Weights of a small GPT-style language model, trained from scratch on English Wikipedia.
Size: 14 layers, width 256, 4 heads of 64, MLP 1024 squared leaky ReLU, vocabulary 2048, 15.5M parameters.
Architecture: RMSNorm before each block, rotary positions, no biases in attention or MLP, untied embeddings, some layers without attention, value embeddings, hashed n-gram embeddings, a smear gate, capped logits.
Training: 226M tokens, 6894 steps.
Each number is 500 + 25 x the weight over its row's rms, rounded and kept within 0 to 999. Layers, rows and columns count from 0. Numbers have three digits each. The size before them is the row's rms in percent of the matrix's.

# layer 5 MLP down, 256x1024, rms 0.0623, rows 0-255, columns 608-639
102:524487505513525470512437523467559505484501473504525479546463510493479469522497503444523507509483
100:504490501503461514550537499502500492514487490525538488493547513475502522521498459542566508485516
105:502458501508493490485476455511515490532464479520456464495461489486508515530536510508518502480546
104:509534476496573496494506495506490456514557487521523512494488498478487522456460511495457527479525
103:526504489490552469490489538476502489511502518484467509521508485514507467500519480504509527504520
099:508487487454460482554421472519480491531508485496490541471508582506528509479477525516510524477502
098:503450481453457539539568514482501506490492480472477453542488514522480511498511503516521522505480
098:446499518494494508487520498490523524540516515484493493482482525514489468458510495494501498479497
099:504536473488540494496508479526519482489497458497491527444521455504461466515499500513506476481477
106:498498520520490489491494494483461477490509512546508468540505531495501563588487516487479485470429
098:493474476513459521510515508498490476452494518501499538503460448526519504449463465486503500557515
098:515482527528507504482476510526483511489494477518517505528486534471499483507517467473501501524518
102:513479481548481447526507509486484448437446491556520541525484489501451452503509486548484504537492
095:514466492503499480496497466505467529508497490504484488493521489528446469530513495481529486467516
103:503509439468463543487546491481482470459490529455511540508448513503515489504518513488484526558490
100:545493517468499492517418527521499477502559464532488505502463481522504493492532487499482506504465
099:487496521480503466471531475484531563488517515487527515498536506509507505491513515499547428486528
097:520538471474447492520501504477501486494487510491529484504490478523509471481516534462479515462519
100:524481490505487511509499520498505506501494518503497472527505541501511541544536475485516494522513
097:510541534517466510515477551479504495483515502521494504509510496514474531547477504484496502502474
100:446481452482480486474520569521480499464500472503509503514478528478515492534507468489491480488503
098:516507465468476527442560506497492526476473476504502498501508528486513500491536525488488461508483
101:471463499482472506516498505556479512506532503497528489537514467486467499495497520509487588467514
100:469481518496503505521463498448509506517498432498511538528469494536487520550456485532492488507572
098:532468487496516504448519519485506508537531460494514501495481508493493496496525499499523465524519
094:521514498494497526502508500453482472498465506517483536495510516524504525499495506547529497507490
100:452492477549500515540478505532534527495503477475495505487503489538479520521513474480495533511527
099:419515483510448522513465508550506547472522491455474503548519477495490481491501501475490487479488
100:469515490496487522485509516515492459479492513487531482489459509550515493553499537496495466523502
102:515527526492534477527480554517517446513468527463534487559493492495469469521532512469498516517525
101:539481486477488498468566507516464463490493465483503548519540490539507543482499484462503463534535
098:502475475510472523491527501455506528490492499502501515511542530505467489495508441552465481528465
103:464492493481505531462484491514477511460518462562489525492502498517499491455502554490490482458476
103:467541504512532490459464498510483503541559525508468525489499510505533566496479499501463496490496
098:526501505492528493497526504521479496516515507479492505498492471515503428475497479497479506524545
099:509536456529500493497462487474503486472511514484533465505515503461474497498530496485489502502546
099:508521463472489509520484519517526495496495446520520491496496510491482494481490546499478532502550
101:544512488492529508464529464498504515514511464462506523512539493531497479553512493494518500497520
098:498528521486508552484463517492483510484505513480491516507504470484564478496456507525510503502453
102:482552496501514500487516459467477494519525493467499507534510516452521523457486531496490526529559
098:500536514463432475529452554515505535477486514471498530466485508451510535495519524541494518484472
101:531441532495495503528465472475497494494507434501499481525488445503507463454519528457485457494496
099:461538499500516497532556481512496483487504495500529461523524523498535483473489489517481487557491
102:520489456484519510506465484527485509500529465509523505495476529466494512494543510484509491481473
094:513520506486498470495496484522509514456542465504554534473482515499513496511525511462504533462490
096:497518496469463505464482536487515528490535497510501556536497516453538479508494500498532504516448
100:539493526496512502517524475515518525514488506541522524524478498487524526521540489521503521534483
095:449503481486486490481506480515459535507497502494483493500458477505541474514540506544511521469440
095:534499488488495445496479493505531483488515479507509500513522522470490535478467499507555500483477
103:469526498439484484491549518492512479500505549463497464476460488497527551501482457531523508475498
103:510505521512464433534510493465491508474506544454482495519483496497522514440506505523491493449492
102:485474469517492466502491477475496497509484481544510495486524443476465458476534466523547507483504
098:518538519506493486533511579483498505524517513460509507478522444515536478522543482462491485515508
101:528474505544493500493510504523460444520495531508500499506512478540512468499519485545499504480459
097:496533501505524532515475531503440517486511474496479528495495489452466497511548528479526505504486
100:493498457507541551515498543520475481498509545511519483501503512474497459532509487478507521487485
102:483488542514477517501460462518540474533503507503507492518518510544478442541535494518502507508490
102:538504517508524506526453539501529461478501518539518501497499526502471494467456494537512523544527
104:477525462521464502482489476537502523530464511478482534502523520499516515474515524490513484489481
100:524463517536501497457518498457481483509516482507478474537470499497441513523513456495490473527518
100:528473494485461545510506494446496454489492512495500495474522474504492481484487491486496495499463
099:482476490514484539515493500462496462458513465480507487472509513501492470508515504467488505539456
097:470537518507476501535473470552534526485466521534534486498559484467511501527536463491492467491526
103:462494536501497445467477482470467484491491520521493451491506507524536481488493469536501507485468
098:506466484522538520502495527484545472500552472513519497506480492527485456536481520473495518461464
100:497478483523537477499487495512491479509518549498473482493474493525493500506543525492501507467484
098:494533521500488470509527458476510509453510480478486497515519451496506466507462524508509545453527
100:477468496485543506491470464500503460457524494490502538498516474507456526491510488517514529535535
101:508486493508492470444522490499510518492486516493515511484508494460522519511519508536504500509442
102:483483453510499499551512476534440505478482530498481473517501527489510496511501466519507510471535
097:482523535483488496499475500516521513489516487498514462500497546447551511505458522511482514516494
097:488566492483477516586497514519460496523487539548538496510501482526509568520513548467482467497523
096:466545524488506523433481518550479542511485503498509526518543487522474488544450540487476541514523
101:505501470484486497524487517476531481493498506483517485485489501495514506486518502472533504523473
096:520494495521480543501532478439473454509436507497506531448545544533477489487486503502494487478468
099:541483522489469469487510494480487488491503479498528501459533491459460530469474464499461529478494
100:464501526459555482514502466543489498537541467506506482480480500544486512478475544522526471470510
098:476477514485472492534493497495506512546525513510485506499471498485486524510494483476495556525522
101:478514540514516492499500466500524528503460483510495500500489492453558463513470544482472539488540
101:513487529493517469474483514529522445498514520496512541522501543484504524453515525471539473510486
107:504469520536465517507485521511480485531507518478468509446524475502512481468496503488543512512518
098:469509490543467498479478494497483546535498482524498503472441500490503474455534513459492481532486
099:507507495491490500506495521497492501516465511500470510493502492515484481445491527461545510523422
102:498511471530485505460493512483477471489465496565437506470474468498491490503506508462515445453516
100:468481527506539492511488522503513474560489549521526493496519532539494524518491497522541506490546
102:508463529506520544500482461533479472528514547470505473513493504519511496528487530530523505485485
098:474487494525513508492477474501496506478516497530500482524492490503492482504499475498479544512494
100:530536475476472480504465495497537506496527547513537480516496536468455470527508503536524511549523
102:518528565520509504526525510526500464477495497529539503484512527501476477476508453521474500488524
100:518502509498511505548505528518482509484484514522503524473476515515497445503515521506496484450505
103:493484472487490474508535505530516536501515501494523506502505504438532471480528513459503470479495
107:500474456506491523505467496467495528539519476527494534494509522524429496506525465519482523503493
098:547516528520499471495501513555523463480487481535513510482492516497504501543525481528523548532501
101:495436535480472483480483518490487539517503474485490470521499509452448459504436524480512515484526
103:513493473506456507487546532510512506494499501482508486475546519489488481549518487489527518492507
098:489472487517458441506506544561497477483524491433531483448515490510505465518517533523508528514521
104:511491489421530471469469523519541462475547530500481489501439508526486491476527533493519493493500
101:494478506529494544519486562513527504471516535478526477514523492492483460455476512495451472546486
101:485472534522490543450520479492499517479494472510496513477504503473478542458526483522545500494552
098:541486498500503471495502507472516469478487482475462541469491480491491448479522472502528524505482
097:479476455502542523466516482502501488480530494495507514505496497528506531553509490504491555461518
104:536486509498499488540509541545482497546492510497488499504520480484471467496488475503495494523554
099:494508490483502506497521490511521493518459463494494518527487481502474481506493506475517517491509
100:522505489481510515479527449541469491526525540493549481508521473526481499507505461463508466499486
101:530454486474478481529495504512533566506519533485500518473477506497458485492482472505491483520481
100:510472533506511538484502468497520497539517503531524523491494504515545495485513491451480488497494
099:519459486503480475499518480486496458488528474512456498545495561478482529512495461510467519521477
097:539500499504509475494506513481527519485543521523484494507537416519492485494502484492517476519486
101:509512466498493509460484468462492450495466478502518483504484503533517542504501515505491556522539
100:442488519493481516518485493503524487503474519515499521458504516527499510505440506495498437505531
102:494471467490516475551491499469504572470479504523537492538521537491430508477491494522477512520486
106:543498518532490489534534532496503500531485544503505490505512502514515494480498523575486509525464
099:518471502507491494501525479492506482486508468495473475481561419527444469522515489468495560486513
100:503541518469488476478488515468470511512501494514495539522499489525505499514445515520498482563482
101:505513520485460431475473511470557459475514540475457485494490502522539476534530483456494491518483
098:529507552483520496492475540510545493502505509474490476507553499457529495530467486503464471535492
097:525497493525520553499525506495498528485533487507463495505502536452486464528521515477459514524515
100:488491465494467495484515523496520466501542487503489478465546519499477476483529503479507494489519
097:525478459478494469482526487536444529495501521458481537537502511508498512507488470481482517507499
099:483488470542489536476522492524462526528469522504477514458521528513517484468501493508509454520488
100:465473484493520500502499481504534473508562504523528493520519497488548516472514519530496523535509
098:455488533534487487494494511525481556479442432491473524508491528512470522528482459465476502487469
107:491473467494477487500533509552472480492477508498488559457484460470453520505502517485460521503482
101:524490517504521495503535516524490499461471490516488534490520504459487472491511520551527461500575
099:521490501487508499477513518495484559477521517498545513511515434511493530526545494498511457544479
100:486477523504470471530493545508465520512494522515511540536511504509533501532490498501474473466489
100:467489520491515507543487529508547486540558526490470520508452535521489500469511527496490502539514
100:522493511503495507503465496464487496496476455552523498452537491485503472496481484495481516506523
100:505482496494511509503531506529471541504487525515524567526460505483485511510479524510501474512522
094:566475459515477542552494527499491526519516499510501502521488487517471498474536504519490501473506
099:497533456525481506480455483496493487521470502482483508477521443493469494503474468452474550489515
099:525487498503501473517484525435533487556544470466515497522501500531444499490519526503519487490474
101:497465560521544530458483525499497463456513496497509526536454480480525498465466490538477501517481
098:510535494481511558450503504461544513505508487489508494455471536508477462520524547458506460513498
098:484510526490502516477525496534503500506488470538518507505540480506495492482513498515495535534476
102:524522519493509493515497531487486480497518478497516495469485521478495513542494509514549518502524
099:496501498501512536542433553488528460495461489496509488522476506504456527469540500456487527499504
098:465486558529525489442557514497474488516487521522500493483483485486504493492515522499501534485498
104:491500491449495511507510482460533519494532489463539472519492494492501515514456546431521483486486
100:508502489524501541553493494498523507538514496461512482491511487493510483500460493524487510505500
102:522511503481516484470480464539550501492544509506446528525536499493504491486458504499528553530550
101:463493513515512501541500513480526513475493450469497531497468506495500472514548542475481509482474
100:536519502543475436522474508510480483491491483489522531487525514498483479524498495503451490531540
101:462521504536522490505506494489509527495505477522493474500481489526496522480460534527486506490501
103:503487526546487514498546545495498515476550511501533470477474463505538544497481499504540480527530
097:501507487449507460471524511501455508488494495517459483486495540475473539528522490497493504494491
099:486464447468495503515520509493532529524489479431508474534478488492514497537522464472528519502502
104:513477524511541500482472516513539505507481532504477485530486480545513528524488531505452488505477
095:540526531526459526485537501526450478483486512499484475504517474479490524527506483483521440522517
102:482476499528544486486504504534461546460518508505532547493546501485486485493481513488522499518458
103:475459484481500484532530481480490539452501524507493452519488513482550500514520426546492498513502
099:511502483507508559502473499482544488534511491491509504502544464529530512497522465529507501477507
098:534484540534513493514465495502479500514454477545478490516515485486507526542500541484521457512515
101:464490506434507503512463488504491471512493524470513454447553547494528537526517482499486475512516
101:504497512456531495525546509511548498455489473523453494512483481508488523517524501433547489536455
099:494561494515497486477539488483511494472512505527502529508502477504487538535489521496514488490548
098:519440500501530497504569482522513515481451509534509545507465485466488513493490530495522504505505
101:510506554530498488500480512482515522507460473499503476495517522457493459508467494463490497535438
100:475493511501485528500487490483521523488475501491464493508469514515515492478486541483531487496521
102:469516540482479484519467502505472497534543528502540527522504499494474461500503492503476488508462
100:486564488493459494548517461502517493466498500495504528455478462499519508511496488510517512462470
098:506489521536431499506471512493498534476526497498473471480513489491522521530473474521492485498511
102:500495486533490505467488510471486546471506486471509541525466480547503545483481477530525500502490
104:508544459471493461506527490511483504532516473476447506502515496480497515517492483490490489497486
095:519466496482457518476486489551488511495492457519475497531511461493468482497521554512491496536505
098:479454466484521491485487484506571510506524505511464471507507531494505509501519550546470498517507
101:474478514538501460481536511495512458449496539555503512471496517513504505513524411513474512499552
100:494548525498469485506469518518521554504539470500516522508526531505505512510495476507560504491460
100:502455497515503497520518481479490453502459515527498534463543504551503509475466528540548517497455
103:478501485564469532497499470447510496466507490497489511517517481508496509484491508558480492551483
098:469474473478477522530491526472474466528494503491495515525523485474491519506525536482487504478489
096:480513494473491503467483505533493499507468530526473466523469484505508525505520504510446483494516
101:515510477528540525484454506520493509486525530500559502511503503528517513493482532517482493460488
101:518459497513507481466515521482517487448510536465499502497463474497491482555498481497412483515509
098:493469464540490509534481505555516480521468474537560528508529480496491482498466456487493468446497
102:437502483507507521508488498533499519501513540498566493484519479482487520442514477531487470515482
101:527508483465524480497454503502498515496498502488525509485521486507488470465516522497547526468468
103:500498543517482469477488505496506482497481486459488470540497480520507527456489523495510496496521
099:580483528461496509533481503481467481486500507471511491494508481497486509454482524537503493520498
102:493513477471481517495471525513510484500498508516442483521462518475506548480466516480535458531513
105:532532501535508511492447513514470494518494467502501539481481516450488504492475538553535537501453
101:510505478546502537506506477466464535517514478488530537495511515514540443517471514479540525482493
101:462563502529463498515489496513464526522514542499515513461523493503438502480498525530536499437508
105:484451570487476505467513492465510511534485491490493468491472496492533541515494496516478471477505
098:460469477536501532494477440481510514518494505517516478475502494516437515496518518484495515517506
100:474459478511509485531529493524511504488496468495494525489472515538464537488483518501529511486484
100:476466511470506475460503506509521499479513495508492488476501491519498524520506519489508497478464
097:523491502471472483526511502520475443514490499511540497530512490519476518519517510516500529481482
099:503494525507511489523495481477465502496484475506504521496540514506484466484486455476503498529515
103:452514501447501491507486516477516494543515511549478500494479515491489461552513514504494507479486
100:470496481503529479523511510486538506476479496485496505515486498479511482486494470499505457462539
101:514504477485495558472487475516469475493510500544460499513530473510490482475488501497461492483508
100:553475496500476471443504505544464503525483515455467537499530469514524478547539512516518510528553
099:498493480518524495496481488507458499546453483508524519476523545506491481541518506479535476501536
101:481494528495526508515502514481499510481496485525456501481479507485477486514483523488513536486434
101:524514497510458500542535476485457500476497490495461493492521497479503503495489554472495518512548
103:502497478479534473508479509511477528517470483484545499506464515506465471537500487485511527472471
101:514497512516475462474513510515456544483499527506496477519488510510500495481466501480495486498475
100:528505487502503511504468487486506501519526531534525534477448471529519528534514460476531490522479
102:540490489537541502508554479467491495529553477474478476462498488507488521501527532505512517538532
098:497490513504498482506477517492509501497469519528502505491512468504490485490472500465544477514508
096:527462507495551487508507506529509477467488504482455519487512568486478440485550516521474495530511
097:467494491473495517490523527498471528482490503535492501533502470496511490497491471465559501503477
100:551499499497472531508500495482504547512461528479482500458519561545483475479469505525496502479503
098:490499481495488493486443481516476496496474515474496504468504519525501495511523505469492465489487
098:475496500487516510494532512504457496514517521513487505549525520481547504508508478546484455562524
100:493486474466491502471491463526468502507474562540483524516498487530516512509551483503484513474507
099:479532487481481485568530525513495486564497481530499525496500492511512466481516500514527495537499
098:544485485443495483495540460486566532481501435457502531519518470488491510512491517449501523484487
100:487526479523499518496476549513538502472501489499541509499477501494463491498499526481467508535504
099:538464537575495486491507486503490515498485521526471526519476495515516484501519493477496481486518
101:470445486533490503503456475477498484520478475481459502498502529501533477488515473535474431522512
097:488479491476476524507534479497517459496545481469508467466541481484491476505555498502529517482512
100:495532481480493546497500575506526524455500512488470515553487510477507531525534573462491488476501
101:516511518481541496501496491509494492513465481470522500459493510527525499493502476510485487491505
099:505517522549485450523503502498469549545527535510511535506495501500484520498501491474515514486493
103:498486455479502500502558521516496543535543485474486510529480502515517498470485480493518470484482
102:485477467538505495503483468472503531490502487509493498536515519510469522518533472473478500491516
101:503466483516509520500494473484472501509539507483528457472503517485515554510481529497499524490479
098:507506539522536480507467508467540545462489480475473489531504478517542489548530487512486506502494
105:524520525515530519499529528510482524515507481510473520475479491441472477539488480466512544549500
099:543460499494505549518537544504498486493480497497478507506477468452494469500505492492523467456461
101:516486484482450516514486479472495485460533503463524455507520516447462491507483481501529548462455
103:514569512473529521470527477490493512467487532510576510510514498496462527525523517466475501566487
099:498435506471520478508511523509498547467453508454482537542496467529492489520503513522541493475532
101:476521515477491465500518489515509514480528512513479498462514488546486462482507512492505490497509
098:435517519548505488504503525502525496530502520521507495501499485503444461462542489446478491517495
095:477507492444460478456493532487491525476451515539461499478481446521487504470486489504519482526507
102:490472500484519488526478522493482487491530485485494466514567525520505486517531492517492533482503
102:540505489549499437516550500500495462462502531521501456490508495478501508461503527486558491549493
101:479487450504522492512450519507494476494485525502496482511469527510525516498486475502511496535532
102:468485509519518492522449470455480527487524532545462479471508493498524532510487518503492462522516
099:494503484506485549515478532506474507503487532522478457507507531473496529475473479436477484474417
098:507508526488473492522510490506480485503471463465519487511517483491520514488486484516518506492471
097:509470480449522492483454515534536573512510544459467513496498476527466523523485463546491522515488
103:493508540510509539504518498445496515559473487463479532429486447447482502485511468505513555458478
097:505508555489456478462508496519531474507479500524503483476448527544487492473519459458513493452474
100:518459506526494522517542515478525462536476482526490484509520518452512541505474485487516500509494
096:479489512504564545525488499493467481487491494484521550475498510467537566454525526501529514552498
097:516486517523447493521507513476530466521481492490506514477501508519511495511504547487481468539523
096:462522533525502492555502507534508494492549492503531492494498498510499494517545472491538548528475
102:448476482485515493450538439528491476512519489527521506503508480466476502500490485509455495485534
098:495486477508458489512525491532499477494452495459465468527503540510494510526525487487526472462505
102:510499531527524513507467468502511527500525487499500501456550482478505453524497495472502559537459
101:494518528495470501510507486467486492502504504505499519520465543493498491523486507525536465464520
100:456477475525506477535508471483549547498506482492495524496506502529495461495558508491450502538500
104:506484545495513486452488475515476523539501490524493501444540522491514461492541507564506499478538
095:446543500476521500498532488487484495483450505495483543552541493492520480539533548501501550502510
103:499492477489508500531520484500508503480514488520529486500512497515509514510489484483465499533482
101:540517535523448484457495545493509492540510523477489488524523515496530520457506507478498488479465
099:489474488495518494504539460483488465553461498437533478452513527463496485524516525499435467470497
102:493489540490503518483537492476478492525509511483496477501527461467502451493543473505494507470522
098:512517488449540497445481467479508496463534495509484472522537474516496499512492515466532495528485
101:506468516510510495478504501533465521521479552517508497479529489550502498530527516505519488474517
101:512475513504541464483469538488518510479512499518516496500521479496524463513482510511505532571508
095:525521459495521490497527487521484518521478517479491473526457499498491471514511477479484466472508